config = dict(
    n_head=16,
    head_dim=32,
    vocab_size=1024,
    activation='tanh_gelu',
    norm_place='pre',
    rope_fraction=0.5,
    attn_scale=0.177,
    parallel_block=False,
    init_std_o=0.0,
    lr_mult_o=2.0,
    lr_mult_down=3.0,
    beta1=0.93,
    lr_head=0.0105,
    doc_mask=True,
    train_tokens=499100000,
)
Each number is 50 + 12 x the weight over its row's rms, rounded and kept within 0 to 99. Layers, rows and columns count from 0. The size before them is the row's rms in percent of the matrix's.

# layer 7 attention key, 512x256, rms 0.1, rows 502-511, columns 192-255
109:30 50 49 46 58 55 46 62 44 47 63 37 68 47 31 44 56 44 29 55 73 70 46 55 58 48 43 52 40 41 42 41 43 68 61 32 69 49 66 67 57 46 37 37 13 57 42 57 36 57 80 52 31 52 74 36 47 37 39 39 51 57 40 61
114:33 61 41 30 22 38 41 49 58 67 58 56 41 43 49 56 62 55 41 45 46 55 64 40 41 44 28 57 42 48 53 58 47 34 47 51 53 68 37 56 65 39 45 22 57 35 64 50 66 49 51 46 64 58 60 56 43 54 57 62 53 59 57 40
102:55 52 49 54 41 52 45 49 37 60 55 50 58 43 38 24 25 57 52 60 59 57 49 52 40 52 45 51 32 32 48 70 50 67 49 61 54 57 40 32 68 42 53 47 39 59 36 51 45 55 43 53 42 54 60 28 57 56 37 48 73 38 43 62
110:38 62 38 74 31 42 37 29 54 44 51 41 51 56 54 43 41 44 60 60 51 54 31 63 42 54 48 73 61 26 62 32 33 22 66 56 58 49 43 42 61 50 34 72 70 54 43 64 64 35 48 31 72 50 65 60 58 43 39 45 37 55 56 42
107:45 57 63 58 38 43 78 58 50 64 62 35 44 44 76 51 57 69 62 32 73 24 31 42 24 46 62 48 69 76 47 63 39 53 44 41 46 61 70 37 66 63 68 34 57 57 50 36 41 41 47 56 53 40 51 42 42 37 39 43 53 55 62 59
112:44 30 61 53 48 58 56 49 41 46 53 48 55 68 64 52 46 45 42 36 66 42 47 42 37 56 45 26 45 63 53 67 38 58 43 38 26 23 62 34 41 51 45 70 52 47 77 39 57 55 49 59 47 50 59 57 38 63 45 62 58 46 35 62
114:48 51 64 58 42 64 38 51 64 27 39 39 68 27 56 42 65 43 46 52 48 57 66 63 62 49 55 52 62 46 56 55 47 42 52 57 58 47 51 44 44 68 36 48 32 50 50 60 42 54 66 44 54 62 46 68 71 65 62 69 60 49 53 48
111:41 62 68 45 44 61 51 55 48 66 59 32 50 40 57 60 50 39 56 39 36 65 65 22 37 54 52 63 36 43 76 49 84 73 33 26 62 44 60 42 61 27 53 39 61 55 34 26 34 46 59 33 51 34 65 49 40 65 46 34 61 40 47 44
108:41 48 51 52 51 51 59 46 53 40 37 56 49 44 32 22 48 51 52 60 33 38 32 27 57 41 70 81 67 71 69 68 40 52 54 44 53 46 43 38 37 54 48 80 59 54 52 65 43 63 41 49 75 57 51 31 47 56 61 63 63 55 63 59
113:51 39 41 50 37 61 72 56 62 63 38 36 49 49 33 42 61 34 48 34 68 40 53 59 57 51 66 61 56 37 41 37 60 57 64 60 65 63 61 54 46 77 76 41 55 34 52 45 38 38 48 60 59 63 50 51 36 45 66 25 41 50 42 42
# layer 7 attention query, 512x256, rms 0.0989, rows 503-511, columns 192-255
115:48 50 47 29 46 34 72 44 51 43 48 59 31 75 58 47 26 48 44 63 49 36 48 64 53 54 35 47 60 40 51 41 28 73 64 53 40 57 48 36 51 54 45 53 40 42 38 60 49 65 60 32 57 50 62 30 47 58 62 41 30 29 64 53
107:66 62 58 43 70 60 52 40 51 45 66 37 49 48 38 48 65 60 54 58 47 69 29 54 67 17 55 52 58 45 63 42 46 79 29 63 37 42 43 27 53 58 48 52 32 38 47 42 50 55 69 43 78 56 60 46 64 48 55 34 59 67 43 54
112:36 35 32 51 45 51 53 59 63 54 75 56 51 56 53 27 43 75 61 43 53 61 22 53 47 58 52 48 62 67 31 50 55 61 39 52 52 57 57 45 46 39 88 40 54 57 42 75 38 55 57 46 28 71 70 51 66 68 57 77 41 41 47 28
113:48 45 67 56 38 44 67 56 56 82 46 62 40 68 76 61 57 62 51 37 53 49 44 52 58 44 47 40 61 41 40 44 74 37 53 76 58 55 70 41 51 54 28 57 50 60 33 49 52 42 50 44 57 35 43 68 62 44 36 62 61 65 40 48
109:50 28 63 48 66 43 74 36 60 64 43 40 63 54 60 36 74 37 43 42 45 53 58 64 47 41 46 64 30 37 44 57 62 44 68 39 49 35 52 52 51 49 70 57 64 60 47 53 67 67 57 52 28 42 60 61 34 45 45 50 52 47 41 52
116:58 30 65 81 44 40 44 52 56 53 54 58 53 49 25 49 53 30 36 35 50 49 61 67 64 53 53 51 74 46 47 69 43 45 46 45 66 64 44 53 52 34 39 69 52 87 51 52 57 65 33 44 52 62 49 48 56 50 50 26 71 62 54 55
114:36 73 47 46 53 58 40 55 33 35 54 52 76 52 42 50 67 47 58 52 49 33 50 28 43 65 41 32 46 65 34 48 60 35 51 45 56 69 51 43 41 62 44 52 42 67 52 32 44 51 53 64 42 31 68 27 57 46 49 26 52 36 50 42
110:48 45 48 43 47 47 54 72 34 56 56 48 50 57 58 60 40 54 53 25 41 57 65 52 83 34 48 48 44 50 70 60 40 45 46 49 50 24 54 47 46 55 45 61 42 55 51 41 49 44 48 57 46 54 46 60 75 42 56 57 56 37 65 33
110:29 66 41 42 50 40 50 54 49 56 45 49 45 41 56 30 53 64 40 59 23 42 51 62 57 53 48 49 72 64 47 40 60 34 40 48 52 58 56 52 55 42 48 56 38 60 55 51 62 58 67 54 59 57 34 43 48 72 44 49 46 51 43 46
# layer 7 attention value, 512x256, rms 0.091, rows 480-511, columns 192-255
114:68 52 63 67 44 53 45 48 80 62 24 34 48 88 73 49 35 37 59 48 72 37 51 49 56 60 48 49 63 61 49 42 38 50 48 46 40 49 36 64 51 40 40 50 42 52 41 48 52 66 59 29 49 29 38 44 53 65 68 45 61 47 60 30
107:58 83 60 46 31 71 48 61 73 44 42 32 42 42 50 27 38 40 51 53 62 58 39 62 34 38 26 72 67 47 30 48 35 47 31 52 44 39 38 54 59 76 70 37 49 64 36 59 46 30 47 61 36 38 45 54 35 47 44 49 46 56 48 53
112:49 52 46 47 41 59 40 48 34 57 69 56 35 70 62 72 54 67 61 47 64 32 50 43 41 81 62 47 50 53 51 43 38 30 48 62 57 49 27 46 56 60 60 67 39 61 53 57 76 50 46 31 62 51 51 59 42 55 49 37 74 44 44 58
108:62 54 43 72 56 61 41 38 45 40 57 68 43 44 52 46 46 43 58 32 58 55 31 55 51 49 58 45 60 53 55 42 51 59 50 48 19 56 51 34 60 45 54 67 72 65 36 50 48 47 66 54 48 75 57 47 39 53 61 52 43 44 44 78
105:49 44 39 74 51 40 61 50 76 49 63 88 63 73 57 40 44 50 49 48 46 38 47 36 57 29 49 60 39 60 53 39 49 75 25 35 39 51 38 37 29 60 47 44 27 48 48 39 48 76 37 42 51 51 45 41 53 58 58 52 47 61 60 23
105:45 42 38 53 64 60 43 33 62 66 49 41 63 38 54 61 44 46 63 48 26 45 33 60 57 56 44 57 46 53 60 50 68 57 72 39 53 46 54 28 58 63 26 45 57 60 54 58 61 51 31 68 61 54 62 49 58 38 46 49 34 62 49 55
114:64 40 55 60 62 64 43 47 61 56 47 43 44 57 50 45 62 56 43 34 77 20 70 41 32 38 33 38 63 57 33 35 43 50 72 41 62 38 53 56 50 39 64 60 31 27 54 36 54 43 55 49 48 36 50 43 37 56 50 44 35 53 49 75
112:46 53 50 45 36 45 54 53 54 42 48 53 34 81 50 51 66 59 57 46 33 51 66 39 43 33 30 54 53 70 53 37 37 57 47 59 47 51 26 63 50 16 70 40 28 60 67 24 54 57 47 47 43 46 61 48 48 53 61 70 41 56 68 31
113:44 51 61 45 43 52 51 69 60 61 58 54 49 55 46 49 56 47 35 55 61 28 56 50 52 43 47 55 70 48 51 74 59 57 51 30 39 72 25 35 38 66 54 42 58 61 46 77 55 50 44 55 51 28 40 41 62 45 36 69 59 52 68 52
107:59 60 56 46 43 57 52 44 58 42 47 46 61 61 56 47 45 50 59 43 49 68 41 55 51 54 63 43 43 43 63 43 58 63 56 67 46 38 24 46 59 59 69 39 56 43 43 61 42 53 74 62 70 51 58 36 38 40 45 46 60 59 52 22
109:43 68 48 52 54 63 64 74 43 48 41 54 68 69 68 41 47 41 52 40 46 53 45 42 47 30 47 67 42 58 59 45 54 45 65 33 43 29 49 59 43 46 56 24 54 55 77 50 56 62 50 66 57 47 54 69 57 35 52 51 60 29 65 50
122:59 60 44 56 50 76 56 46 44 51 49 45 63 48 53 59 37 57 37 21 78 25 33 37 54 55 37 51 58 70 69 65 26 46 40 42 50 63 59 54 55 59 42 45 51 41 55 53 49 48 42 41 56 58 36 57 30 61 52 51 38 56 52 55
110:87 33 37 60 41 46 65 38 31 47 53 59 66 55 62 54 47 62 35 48 46 63 54 46 67 51 58 46 49 47 53 57 69 40 60 53 70 38 54 40 41 40 42 60 49 36 56 45 26 38 56 42 68 61 19 61 50 51 60 51 59 60 32 46
105:43 67 56 66 26 51 43 41 50 57 42 67 41 42 45 72 43 49 48 32 62 40 44 59 58 59 56 29 44 43 48 53 51 52 62 69 33 47 52 31 31 63 83 48 45 44 45 65 23 51 53 60 69 62 42 72 60 61 64 42 54 43 67 62
114:49 45 46 74 54 46 53 37 52 49 43 19 45 53 72 50 34 41 45 53 54 57 57 57 37 39 55 39 46 63 51 72 36 54 34 68 54 58 53 26 38 48 51 65 15 55 55 33 58 60 40 37 38 23 42 77 72 49 54 37 66 41 59 49
127:36 57 47 36 77 68 43 48 37 60 50 36 53 45 55 45 62 50 56 72 50 47 66 46 48 39 35 59 48 51 76 51 44 35 49 45 41 70 43 46 41 42 39 78 65 38 42 34 54 41 41 43 45 60 64 41 46 60 57 51 52 42 46 48
109:52 46 68 36 40 63 60 67 33 49 43 64 59 63 75 48 63 58 49 52 35 43 53 41 48 66 44 43 56 55 37 84 75 55 44 44 57 42 33 49 61 46 61 17 30 62 41 35 37 66 37 58 62 19 35 09 64 53 29 56 31 57 42 59
112:31 37 54 47 39 32 57 23 28 50 53 50 70 50 70 37 55 65 40 37 63 48 65 57 56 50 50 44 47 66 42 69 52 50 45 56 32 73 58 55 55 37 37 65 43 66 55 43 62 55 43 56 64 28 59 62 71 57 45 39 34 72 58 30
118:61 47 46 47 41 53 41 41 58 42 48 56 59 57 41 32 40 50 77 49 59 32 33 50 46 36 70 53 46 58 64 49 59 27 30 51 72 44 34 43 51 61 49 64 43 56 50 43 50 44 43 49 46 69 33 48 35 42 44 63 63 35 36 43
114:29 67 55 15 59 39 35 57 60 64 49 53 49 58 39 41 63 40 57 54 61 49 62 58 53 23 47 44 51 45 57 56 62 56 40 44 41 57 40 64 33 35 47 58 63 43 62 50 61 58 57 48 48 51 48 50 57 44 41 35 53 43 57 45
108:37 45 50 37 50 39 34 51 40 50 36 59 34 46 52 39 42 67 78 41 57 37 65 51 42 49 47 64 47 70 54 64 47 70 39 64 65 29 34 52 40 48 53 63 53 77 48 54 54 52 32 44 51 53 34 31 59 40 64 46 64 29 56 48
105:34 68 58 43 48 37 48 35 43 52 56 38 30 49 68 37 63 63 53 51 49 45 58 43 31 53 55 71 78 44 71 56 36 69 50 47 55 69 44 47 54 28 59 55 81 49 34 60 60 40 38 68 45 61 65 58 72 46 48 54 60 51 73 68
108:40 48 41 58 36 24 40 48 48 75 70 55 37 62 52 57 64 63 49 68 52 60 53 63 55 62 57 50 42 36 47 64 58 57 53 34 41 37 38 72 54 49 51 51 72 44 58 58 55 45 42 58 35 50 48 54 44 64 62 51 50 35 46 38
100:57 57 48 45 51 46 42 57 42 42 56 53 50 45 54 32 50 66 41 45 58 53 58 63 53 30 52 28 63 60 44 51 49 46 46 66 55 65 54 57 45 56 33 37 53 51 50 52 35 54 57 49 46 49 56 67 35 55 71 28 63 54 52 51
114:45 19 46 20 37 18 46 70 37 41 46 54 48 55 57 59 56 57 69 53 42 80 70 57 42 53 30 37 35 39 39 59 59 55 46 47 73 51 59 36 27 50 62 62 41 52 36 49 35 44 50 49 63 54 52 54 66 51 51 60 42 54 57 56
130:43 62 61 57 47 26 23 56 33 48 61 57 31 52 44 76 48 18 73 42 59 47 37 57 43 56 63 55 64 49 69 51 60 30 57 35 38 49 45 65 50 42 31 65 73 55 56 64 47 47 43 43 41 48 44 43 44 37 55 52 56 19 45 54
106:50 38 39 35 44 41 55 45 52 57 54 63 75 45 49 48 52 35 50 52 72 34 50 53 41 45 50 39 56 29 44 76 39 60 45 55 48 44 48 35 48 45 43 65 57 45 55 60 51 51 42 35 44 49 42 61 65 48 63 57 51 45 49 42
111:62 48 52 56 57 80 38 32 46 50 53 51 55 49 54 26 44 39 43 38 50 42 54 43 58 41 37 60 52 59 42 49 53 42 45 51 53 69 64 54 47 78 78 56 37 54 46 30 56 56 48 52 46 33 48 56 23 54 53 65 38 42 43 56
104:44 30 33 45 49 59 57 43 66 55 50 50 57 29 34 38 38 56 74 40 36 46 44 71 51 48 28 40 54 41 48 78 45 44 52 63 50 24 57 42 42 49 49 53 60 21 61 61 38 54 51 21 39 49 49 61 47 65 37 44 53 26 53 51
112:58 67 56 62 53 46 22 61 61 40 48 52 59 57 60 23 43 43 43 51 59 38 64 32 44 62 46 50 21 61 56 48 47 59 36 53 52 50 46 60 56 54 38 53 64 37 32 20 54 47 42 32 39 61 37 49 24 39 44 47 49 55 43 40
115:64 34 52 61 51 28 62 50 21 38 55 34 58 51 29 64 71 58 38 55 44 57 39 64 60 57 50 52 31 40 58 47 44 52 40 69 65 26 60 54 48 37 30 41 59 30 54 33 61 45 63 48 65 69 55 56 71 62 32 52 66 56 57 47
107:48 68 81 37 54 62 35 57 53 49 54 53 60 43 50 42 30 47 32 42 58 39 47 37 54 50 49 67 60 49 58 46 57 51 44 39 42 62 58 58 43 55 27 31 50 35 56 33 45 41 55 33 49 43 64 53 58 65 56 55 42 48 54 72
# layer 7 attention output (transposed), 512x256, rms 0.117, rows 480-511, columns 192-255
111:44 32 62 39 53 52 43 46 45 57 64 26 41 31 76 54 45 55 69 46 46 60 46 36 49 19 44 53 37 63 58 40 51 67 58 52 57 41 77 47 32 62 42 50 72 37 42 59 54 54 44 44 42 50 77 64 56 58 60 60 48 47 44 60
109:44 32 40 21 83 44 54 38 28 43 38 63 53 39 30 65 45 60 31 52 35 56 26 27 64 74 50 49 40 46 66 36 54 44 66 69 44 57 53 35 37 53 38 61 46 75 27 53 57 69 66 42 40 48 38 61 54 54 76 49 66 52 55 55
111:53 38 69 46 38 40 34 47 31 57 40 48 60 57 43 75 37 65 60 56 43 51 43 77 52 45 45 44 52 28 60 60 58 61 65 38 46 56 60 48 52 47 43 30 47 56 58 67 38 41 48 61 34 71 38 55 52 27 47 47 51 62 74 32
106:47 54 54 37 60 52 49 51 66 61 37 46 69 77 63 30 44 48 43 51 57 68 41 67 74 55 54 47 43 43 55 34 55 55 39 45 64 57 62 38 51 67 62 37 29 60 48 38 72 38 33 59 55 46 44 32 51 41 40 29 62 56 56 56
105:48 50 53 47 55 41 50 49 44 38 26 41 46 43 58 36 68 44 41 51 61 56 34 50 61 52 65 66 60 72 37 66 47 47 22 45 69 67 67 34 55 46 60 25 57 64 41 50 68 58 49 57 51 34 62 38 38 63 51 64 45 45 46 43
105:58 57 38 60 53 66 44 61 49 48 42 52 18 61 53 42 24 57 51 49 57 77 71 70 54 64 60 65 48 58 46 57 58 42 25 51 45 58 38 61 40 49 57 49 30 52 48 47 48 33 57 46 77 46 39 55 79 48 50 43 52 54 42 37
109:63 51 52 39 51 48 60 40 47 50 60 25 56 33 45 47 35 48 66 44 60 53 37 61 46 64 42 53 46 38 46 32 57 54 51 51 35 56 49 41 43 74 70 61 78 38 36 63 57 45 51 54 33 57 47 51 34 25 38 60 51 28 58 34
107:45 53 49 73 39 62 49 51 48 12 39 52 47 58 34 52 48 39 52 18 56 39 46 39 63 57 62 58 43 63 48 53 49 53 51 50 48 39 74 57 41 37 43 37 60 41 36 44 46 63 46 44 35 47 44 51 50 63 56 38 51 53 26 88
108:38 62 52 36 27 58 43 57 50 45 69 31 49 45 33 50 60 57 51 44 19 55 36 53 50 59 39 65 54 61 26 64 54 49 76 50 50 42 83 41 63 34 40 47 60 48 35 52 45 50 65 64 45 60 66 36 66 54 45 41 55 46 70 28
106:35 46 51 51 61 51 19 65 48 52 40 35 49 62 59 48 41 49 64 66 41 48 45 72 47 64 40 76 35 50 60 50 47 44 53 42 46 43 49 49 68 47 21 38 52 82 49 50 60 37 39 32 35 32 59 48 57 52 56 70 78 67 47 29
105:35 37 60 46 62 43 52 38 79 68 52 28 44 41 57 42 23 50 61 72 58 54 46 70 61 39 68 57 32 48 40 58 39 44 46 48 55 52 51 56 35 41 34 56 72 49 35 49 35 37 41 42 49 40 75 35 36 49 46 48 54 45 48 56
115:61 25 66 43 72 27 44 54 48 46 54 47 61 59 47 53 48 45 42 54 17 75 42 37 29 69 44 44 41 39 67 59 66 49 46 59 74 58 42 58 54 47 57 48 54 63 36 49 61 39 65 74 56 66 62 38 38 59 50 53 57 27 52 41
108:23 49 53 51 35 45 21 44 64 46 50 52 45 43 40 47 53 47 53 59 61 45 50 48 52 22 57 45 40 57 54 55 57 46 41 56 41 58 50 73 44 35 31 57 65 70 62 81 77 58 44 53 45 58 57 32 52 61 53 42 20 70 65 58
104:61 52 51 43 48 45 59 59 37 58 51 48 50 58 54 51 29 57 61 68 16 62 24 39 58 47 55 72 60 52 50 62 57 50 51 46 62 47 42 40 39 75 63 47 60 49 45 42 58 56 56 52 40 59 55 44 58 19 32 40 51 40 56 54
114:61 43 47 46 62 17 60 44 53 55 56 48 37 50 54 49 46 46 63 60 62 52 55 42 47 42 29 51 45 73 50 58 39 48 62 33 45 31 63 54 45 43 55 56 59 66 46 46 44 44 62 40 44 68 64 45 49 44 66 44 32 34 55 70
121:51 37 47 57 52 34 67 48 32 71 49 75 29 72 51 68 78 62 33 33 48 38 54 41 37 61 41 45 65 45 53 55 56 52 57 52 49 48 30 68 74 50 64 47 54 54 49 55 33 36 44 64 47 44 52 60 51 55 50 67 55 48 67 49
111:27 67 65 60 52 59 25 45 65 58 39 64 55 45 28 42 24 54 58 53 56 32 64 48 61 41 69 59 48 58 42 49 55 47 67 54 42 49 70 28 44 37 43 32 67 63 44 92 35 67 61 32 49 45 52 57 48 39 56 14 53 47 38 19
107:61 26 38 65 31 56 54 57 67 45 62 54 39 59 36 43 40 44 50 72 36 29 54 67 57 50 49 53 28 66 25 53 53 52 45 36 53 43 68 42 32 43 50 67 51 47 41 46 46 71 51 40 59 49 48 50 56 63 47 56 71 57 46 62
113:54 31 54 63 64 38 42 57 47 68 51 55 69 48 60 68 60 47 24 78 42 49 44 54 69 41 52 56 40 77 30 54 46 35 40 43 62 36 54 47 30 48 55 22 46 58 61 48 68 58 46 66 55 33 60 48 43 58 50 58 53 36 62 60
107:61 67 28 40 36 52 50 24 53 38 48 60 45 51 43 66 57 62 33 36 64 52 62 39 40 70 53 47 62 85 66 50 65 62 29 49 37 65 46 57 57 56 44 51 46 41 14 50 44 27 48 56 57 56 52 63 64 54 47 38 51 29 35 44
102:69 16 53 61 49 66 37 68 54 59 55 37 57 56 61 65 30 56 36 48 50 47 44 48 53 44 49 40 53 49 60 48 66 54 66 35 38 68 59 48 63 49 60 30 39 29 24 57 26 43 61 58 36 53 36 67 61 72 57 55 54 41 56 64
105:75 70 32 44 51 58 53 57 50 53 42 28 43 60 48 67 44 26 43 54 55 29 37 39 47 56 49 32 62 55 46 39 44 47 48 35 37 52 39 49 66 36 52 53 65 35 62 57 29 49 70 42 66 52 35 68 35 57 43 41 82 40 47 57
108:82 81 62 46 67 45 61 36 44 39 44 66 63 23 44 54 52 41 47 29 49 47 51 46 62 40 51 58 57 61 58 38 63 43 51 36 35 47 54 39 42 46 35 41 57 48 40 51 39 68 59 39 49 51 45 46 49 39 41 34 63 47 65 52
101:48 55 54 19 55 39 52 69 64 43 45 15 45 38 36 33 42 24 55 55 47 60 67 64 47 55 53 51 39 52 67 51 54 71 49 41 50 50 52 42 38 62 29 62 61 32 74 43 41 65 61 62 52 57 70 55 44 34 59 59 50 50 72 53
113:45 74 46 62 38 67 64 37 57 64 50 32 40 27 49 66 34 71 37 45 46 43 39 74 37 44 67 50 58 48 46 41 52 49 30 29 41 46 35 67 64 49 39 45 50 57 71 46 37 51 42 42 55 54 59 38 70 52 62 36 70 40 27 32
114:40 43 47 16 58 59 55 56 72 58 39 44 72 58 49 56 45 61 44 66 54 53 39 50 37 71 25 48 50 26 44 47 54 54 45 53 35 55 53 30 29 38 58 34 50 35 40 56 47 57 44 36 39 45 46 48 59 53 38 77 60 44 63 62
101:49 70 52 37 45 69 57 60 33 41 63 53 56 48 42 56 44 67 61 30 36 58 68 49 47 41 56 63 44 72 43 43 54 51 55 39 53 53 49 51 50 20 66 58 55 59 33 51 55 33 47 49 41 38 69 50 58 55 43 48 30 43 62 51
108:39 48 68 51 33 35 44 45 52 77 61 70 63 62 66 54 72 50 37 62 50 44 46 39 53 32 44 70 48 52 65 81 33 46 52 53 41 53 45 46 55 46 32 34 65 43 48 24 47 54 55 39 51 53 45 53 40 63 46 29 71 55 74 22
098:62 54 50 49 35 44 48 52 56 39 45 66 45 43 73 81 43 59 39 57 68 54 53 65 42 55 40 56 51 48 57 77 41 46 66 59 45 49 40 46 70 49 78 56 18 35 55 51 40 24 53 49 41 64 33 61 60 40 52 45 36 25 58 44
109:57 42 54 43 52 60 50 62 41 36 45 51 70 49 56 56 63 47 60 61 46 68 36 58 55 33 38 33 69 36 59 48 29 33 58 50 46 60 53 58 73 63 48 64 34 42 35 52 57 56 55 26 28 39 69 55 32 52 70 58 54 52 60 46
107:30 43 42 41 54 56 62 72 37 34 39 54 42 59 59 49 36 45 49 51 50 61 28 44 41 49 55 51 46 27 58 64 41 51 50 37 38 54 66 40 35 53 47 56 39 71 43 52 40 68 51 48 55 52 61 40 54 56 45 61 40 62 40 58
102:63 44 42 38 42 64 53 51 63 51 35 50 45 70 65 25 69 57 42 65 42 65 69 40 35 37 48 60 55 43 63 61 39 66 34 63 50 55 51 38 51 51 51 46 40 50 63 56 27 59 43 54 37 29 69 50 37 38 40 55 45 34 66 37
# layer 7 MLP up, 1024x256, rms 0.0994, rows 0-12, columns 192-255
094:35 59 53 49 57 59 44 25 53 45 50 48 66 47 54 63 75 62 34 79 31 67 52 71 46 54 62 45 48 40 26 45 70 50 66 68 73 51 51 51 54 59 75 21 57 52 60 72 69 72 52 51 56 56 67 57 37 48 38 51 43 52 62 47
100:34 70 53 34 66 50 66 35 39 33 37 43 68 39 25 47 53 62 62 34 36 55 35 27 67 45 47 40 34 30 41 29 34 36 51 58 47 63 38 52 68 55 42 77 32 28 60 52 23 72 64 49 54 54 59 50 57 40 57 49 51 38 77 71
099:54 56 71 53 44 33 36 49 51 53 49 61 40 58 64 47 49 49 34 51 13 46 50 44 43 71 58 46 51 57 44 67 38 45 60 54 39 53 49 50 57 29 42 46 73 69 54 75 63 49 24 37 18 70 35 61 68 46 58 51 72 52 61 51
097:44 60 35 57 31 51 74 48 58 45 56 54 42 36 59 51 43 55 50 45 70 72 53 60 58 23 59 47 49 56 61 56 54 71 63 44 36 55 50 37 41 48 41 42 71 68 48 52 54 54 54 36 42 36 45 42 46 61 50 23 23 43 52 52
101:65 55 51 59 50 35 44 53 43 63 66 40 41 42 53 54 60 46 56 25 28 65 27 39 58 54 44 34 60 49 40 33 74 41 59 67 58 68 42 66 51 42 71 52 50 65 48 33 50 70 45 53 35 40 53 09 34 39 51 42 38 75 62 49
098:73 49 36 70 71 42 63 52 74 77 71 63 52 44 45 47 53 55 46 50 53 37 43 58 43 37 54 61 47 49 44 57 50 76 48 82 50 58 31 77 64 64 60 43 61 48 48 46 58 59 42 59 50 32 78 41 59 77 39 56 56 72 38 30
103:29 81 61 63 44 59 54 54 57 73 53 24 47 55 37 33 55 47 37 58 61 43 54 43 67 47 64 70 38 50 41 64 58 54 63 64 53 59 54 62 39 52 54 39 68 41 60 50 48 50 57 47 74 49 39 45 62 35 60 42 43 59 35 57
093:48 46 49 43 40 43 64 68 60 52 64 37 55 48 60 43 23 54 46 52 49 66 32 60 64 62 47 57 57 47 38 50 62 55 57 38 29 53 47 39 20 47 53 51 52 31 41 52 17 46 62 66 45 63 58 46 61 64 40 38 57 56 63 41
097:77 47 49 76 40 51 58 50 61 47 51 45 71 51 44 50 33 71 63 43 53 53 65 46 43 40 53 39 49 65 37 47 35 43 55 57 42 46 63 57 62 44 38 60 59 41 59 53 47 41 44 63 69 33 74 46 58 33 47 62 67 40 68 24
105:45 52 68 43 64 59 70 53 47 54 50 46 33 73 59 33 82 46 30 53 48 59 20 46 57 30 69 50 50 45 49 49 59 65 53 42 46 51 48 49 51 54 24 50 30 50 53 57 50 45 43 16 39 38 46 75 45 41 62 25 40 28 62 61
098:34 56 46 54 54 60 60 55 51 36 63 54 73 51 46 57 58 57 36 38 52 75 37 40 51 57 35 67 52 51 32 61 47 63 46 54 51 43 68 65 40 39 48 29 42 42 62 47 48 49 43 52 55 31 33 41 46 38 62 37 49 56 55 44
104:33 56 56 56 38 52 40 60 43 61 52 68 41 35 64 49 53 45 39 66 79 52 38 61 32 44 44 41 46 58 51 49 41 38 41 29 42 50 27 58 56 63 40 45 43 31 37 37 64 77 47 46 45 63 50 56 56 50 61 56 53 41 59 44
097:42 52 52 50 43 43 48 70 58 70 51 66 65 72 69 37 68 43 59 62 70 32 56 62 55 39 68 57 45 44 29 36 60 36 53 49 30 52 31 50 37 56 58 39 47 47 66 74 44 48 41 48 40 45 52 40 46 46 30 62 38 41 44 48
# layer 7 MLP down (transposed), 1024x256, rms 0.149, rows 0-12, columns 192-255
091:79 52 52 43 47 28 43 37 48 87 36 49 67 48 71 59 51 56 64 30 52 56 58 59 40 44 43 65 38 56 34 55 46 63 38 27 55 51 78 46 56 42 45 44 50 37 65 43 53 49 55 53 45 56 56 46 42 30 39 40 74 67 55 50
100:65 56 43 56 53 55 57 27 35 52 64 31 52 45 62 45 46 60 56 54 47 56 29 55 70 57 70 71 33 54 33 27 60 37 32 56 45 35 31 41 46 75 46 70 41 53 45 43 45 48 54 39 55 66 73 21 44 73 58 53 43 56 50 61
095:55 44 59 34 46 70 31 31 55 36 42 54 51 55 45 33 64 54 48 52 56 40 55 46 50 63 53 43 55 46 51 44 78 25 46 50 59 43 30 52 48 51 59 57 56 44 60 51 64 63 34 59 46 43 62 56 53 69 68 51 53 74 50 72
099:35 40 59 69 51 64 64 33 71 39 52 23 63 72 60 58 59 36 62 60 46 37 30 52 72 46 52 49 54 68 43 50 31 67 37 57 38 31 50 61 46 48 49 56 51 42 49 61 48 26 63 48 52 54 37 35 56 34 44 52 58 35 56 45
102:53 51 48 58 49 53 37 45 24 48 48 40 44 43 31 64 60 58 42 55 34 47 49 55 70 52 41 74 47 31 43 37 44 59 18 57 71 38 51 80 50 44 40 52 64 55 66 63 58 51 51 51 55 49 44 49 42 28 41 38 49 59 49 47
096:66 36 54 43 37 50 44 56 34 58 53 58 80 50 59 56 44 50 51 60 58 40 33 68 55 41 41 45 48 51 43 45 46 61 47 54 50 49 63 69 42 59 38 44 65 41 40 60 68 42 57 60 47 40 66 80 42 59 42 59 55 40 69 41
104:29 64 50 52 31 39 65 31 29 54 65 23 46 77 48 35 72 61 24 79 58 63 61 49 54 52 45 57 64 41 67 41 52 62 46 69 53 50 61 50 82 37 42 50 58 46 51 34 42 47 52 60 51 63 04 56 58 51 60 21 52 45 54 44
087:21 51 41 54 56 49 36 34 51 52 41 56 59 52 47 47 47 49 40 56 41 45 75 42 59 71 62 33 49 32 70 27 38 53 79 70 41 61 34 42 61 63 48 41 57 57 39 45 52 41 52 34 58 47 50 25 40 49 56 69 39 53 39 31
095:65 43 53 47 55 41 46 41 42 48 66 43 34 61 79 30 45 44 27 60 76 59 50 45 57 58 51 64 53 30 41 67 46 36 65 58 48 59 39 52 24 49 22 35 63 58 57 72 58 49 61 45 42 52 51 46 41 72 43 38 52 51 47 46
107:90 35 59 34 48 58 42 44 42 39 54 49 35 43 33 45 58 27 54 59 44 59 52 61 56 42 50 40 47 64 25 40 48 53 50 72 68 57 56 63 54 39 46 42 55 61 40 61 42 55 42 40 53 56 46 26 61 56 70 42 69 56 82 44
095:42 63 74 35 44 58 52 72 38 69 78 47 69 55 56 59 53 64 53 38 43 37 67 78 57 43 49 50 46 54 38 38 48 56 53 58 56 31 67 66 52 50 70 25 38 49 61 61 55 26 38 46 67 59 38 53 60 59 59 80 66 45 33 44
103:63 56 36 46 60 45 53 49 61 61 18 45 70 50 67 48 71 26 68 46 34 35 43 62 54 38 41 41 38 38 28 37 42 52 69 29 44 59 35 53 55 48 53 31 50 41 66 38 53 67 49 51 53 56 51 55 58 55 66 64 65 61 29 49
098:85 43 29 48 47 37 58 52 74 49 63 52 76 60 47 58 54 47 30 57 48 57 41 78 60 40 39 49 49 59 58 44 52 48 38 38 22 54 60 53 51 36 60 51 50 50 37 41 50 60 47 42 47 62 55 32 57 53 55 47 39 45 42 48